Part of a small language model's weights: no biases in attention or MLP, 1051M tokens.
Each number is 500 + 50 x the weight over its row's rms, rounded and kept within 0 to 999. Layers, rows and columns count from 0. Numbers have three digits each. The size before them is the row's rms in percent of the matrix's.

# down: layer 2 MLP down (transposed), 3072x768, rms 0.0219, rows 104-117, columns 0-95
# up: layer 2 MLP up, 3072x768, rms 0.0319, rows 105-118, columns 0-95
down104 108:558447498544493510460553473444550452430433545386436431505438448547442534469438553482453467579535570434374475553558486543457446517481500569525517514485624512456437491504472473372474544486476458505536619429508556553541518529481585424519505557537575549507479515503518421520497534570480473387
up105 078:461502520469499567541517519655439344502465513495487491514445469523444530483509472456527460515579401522522499513469424570586452570448507410506509501548512545520435514614495501525487522523545528563473506483490506519627542472528443482451438471513470440502560528406421464652539453536503432490
down105 096:416460503447508514540521500533483592412493528423474444482582461422517552471477458549542528480435561456503398497486456437396549479443533419471487596416508517513560464554483501457488449495478464482491565499575549473548468489434524498535464445556519450618500445437470544501462479502540491373
up106 095:520520514551529507504454492336552519558485545522532515454486446533533539515506479516446506549549560542538563395529541494441469518391484555431526472490405503500448495516514608551492530474419463446526497529392492407447514484592540559573535503549461533568392507557573467470494509383388556475
down106 087:489462538508514417545601498495538485417478513469481507398557492375512589422537497441558509464406495533510502548600555592484572440528495484571526480500606465459474449571539472523460493582584474439421572582501437476589499444536455546543431444509455598497446511451506497444567416354494449515
up107 109:499483511431513507513485567471483549500553560482484564571552445466461489465481507504584458499522467470562479521480559458451527628572485505433514338517498549448484432568599601447532432506433502495459427395441552511469457458550493427401568587559467457434504532579575497486527398556474462536
down107 122:558504458548582545437509470452453448495433489445490495551532469464420443539463569465582503522503470492480572475537563452440549588582566553534480416530516541484523478541538497478438543501530545497518460547569486568489564436512379480502477588443511514477532441433437515522516538482520523459
up108 083:459508491441499583514509544493555578486520528470568485473434534482420440561462480545509487525475406581524502399479543498479488544496434527516496534555507500523507555456562454456487438606497525465593490547421444446548635548511481503522662479567433526458560486545507391533529471597489467449
down108 090:534537507434411488453541444344468476491491502522522440522486527411630501472542485598516474501553556450479456500474543463470419522458611530455459536487525495494481544493438414506504487573531545492503536364471529555502504611491571455558571505435525524567538447555554566499534481441507547412
up109 100:368454562513478508493413492453569517544509462465452554472548505467429527531411412516499522445487540464520528486535535544506575623508484533455536429482518547580504491509535477545581428503547473532531414372475579529472505593568429513479479503475536480471509565493479564465405566606489526487
down109 105:477435540486427544509542457537448532553524489531439532487498421508522483482575485649453583451507503463459498517469544393505515436521568539509527466470560536475406421509528376400503504432455478502437478513470517524514496498535550460461510513414481390489531527491423486419489441460427458495
up110 111:458469550507482502543475405453525487505493569566456518527435496443478432468466449581557426418552507468430461527441521502446537577435477443432549441484485476503459562498601515497543593497543542492601351537517551481471485498535433486493505529428500475510346564468529647548508479441515504552
down110 113:465465557579465512501469492456448490430477546425537547533524563492506455459518411515484481533491439580476535553448459500523562534518507485544501513525497423518455560522483529595476521475526501529500529440599448514468453493561512567500551529553558432551471516559445519542483529358560456511
up111 092:513419555502526491478457442506601526482540588462490511443573518560567489552543484576419410529470480563424453458523594438503428510498513553569321545520449487558511576501462518459511409487515445603528499546482539503459526609514507470425587437540490583403502587554570463509485453569508576561
down111 088:457540462477478448462549474462546473453426494531444527513432580416518475530445501467392489532424542611506528537492477513464479497515603515512559491476486569506538523560415490505430478380576563506464530415564508444442484483491523538592515519504481498366504531536572403451464581478515547527
up112 097:511428454546439473554523491580511480468556576561499505434417538483412456428496521542496523530518511521452510385506484532429445509507440453478466460560483477546594457495611512499606579505599481498572493432495503509493559524499481557496518463533496557506566462506540492575512450509568505531
down112 088:437481550453409533450500432461426426581446545479500366506508512451474547540440511507536545542499491543516533415526378514494550513491599420524560552467427542510586474476425477495467499541526568511411374481512497455493532487470465567441437569554479521505526490628582481547548519391495482413
up113 105:493479509526591596550466480524508531370480576414555454480499483462485461500456489565500514504504597410430459486541649504550571489501382433415540370507446554505460495516571482501563534560547468630593593453464583551474495529471488507439463515556499479483514540522617542465477365461461553535
down113 106:506411446411365533512474420430471548457512400403467490549538445588541465463395520548446556446470540422531416486514530547471517578596528582557481499521509537384456471493503479465513493506482419512425441500544431440515513539472545475508570464411439553539486471505402513549481516510470484482
up114 112:497513537534454493513523518480443657504552516542522543512469531447447412530455445555447539488577529433531443511534563522450502552456523438582612488465593517538560489525521498493497439522480517481614486399570542454508427431560577441428436522608527589428471486533510438473379501499488514461
down114 128:587622484477562521488515588530408463468547489491552533413415505409485508546481446495486525489520442506549513521571571468541506559607534514532548485445504557466504520549604462490457450510524586471496492510541557492476526461459481447487518441396449561518434503391554553523441566530539468466
up115 080:415435578590548504503542507445632534459538516510489452377473402434558537564471449502486451507469523494527416491610480488468584519456570620456489573488500439539491562518568473573484493569515534553548445563460493482452512423549577564404545471496475537563413499504579511502468524534580546651
down115 082:474491470472497479458462427466490514519473474453642505537507584468468506478530440501439442446600443455471422529476505477453447510463472495497465534543512546431409503497548489483566501472522467517442547503515577451537460460501452382539583492439547483453533478469426434483549423548534510531
up116 111:530488596614540486538524468518524514424463593506482534459566448447497454366579486502582477550550571513551570490467513480556379617478440479440430473502641601477483454495497469476450525531499426554485457353459612509527536418484506490489511407532503535482478524539519528504508479404463532456
down116 118:437532596474498569559528508446471556472486507549462531453484380530523534489470465398558479463569543509479504474471493488467601454501516488497409506531523463577548460524415504468466516471425414450451507521508574488569574437493523548436467462420421531566532497476502475462468534409476524462
up117 111:436509593581508468499509470385490519481522519477526565522541508436521435432505416554512523533534538496558579458509443514517514482569517493514500530497495495420582531535499499558436496423531499500509554534491420467532579514454472457493508552605497580520517563460453541614486482549508527513
down117 105:532460565508500570552545516538484485472513477441428505553523452506494552468492528464462474494484435562549498491474495480579512569533555554581486568557453478536519445549461590363494536584476514531506562532479497511497481574518537526437494527542421477524464451548499437508386340521437533535
up118 104:463548545493499474573560622507351499502524410531405462495502485504429448441489541485560529500486538537524445514497572565468492489544530446506514439562486495486550545582548436480517479438489489447533510382528598543485498523459597527505482534536583496406509513469579415497459484571519489508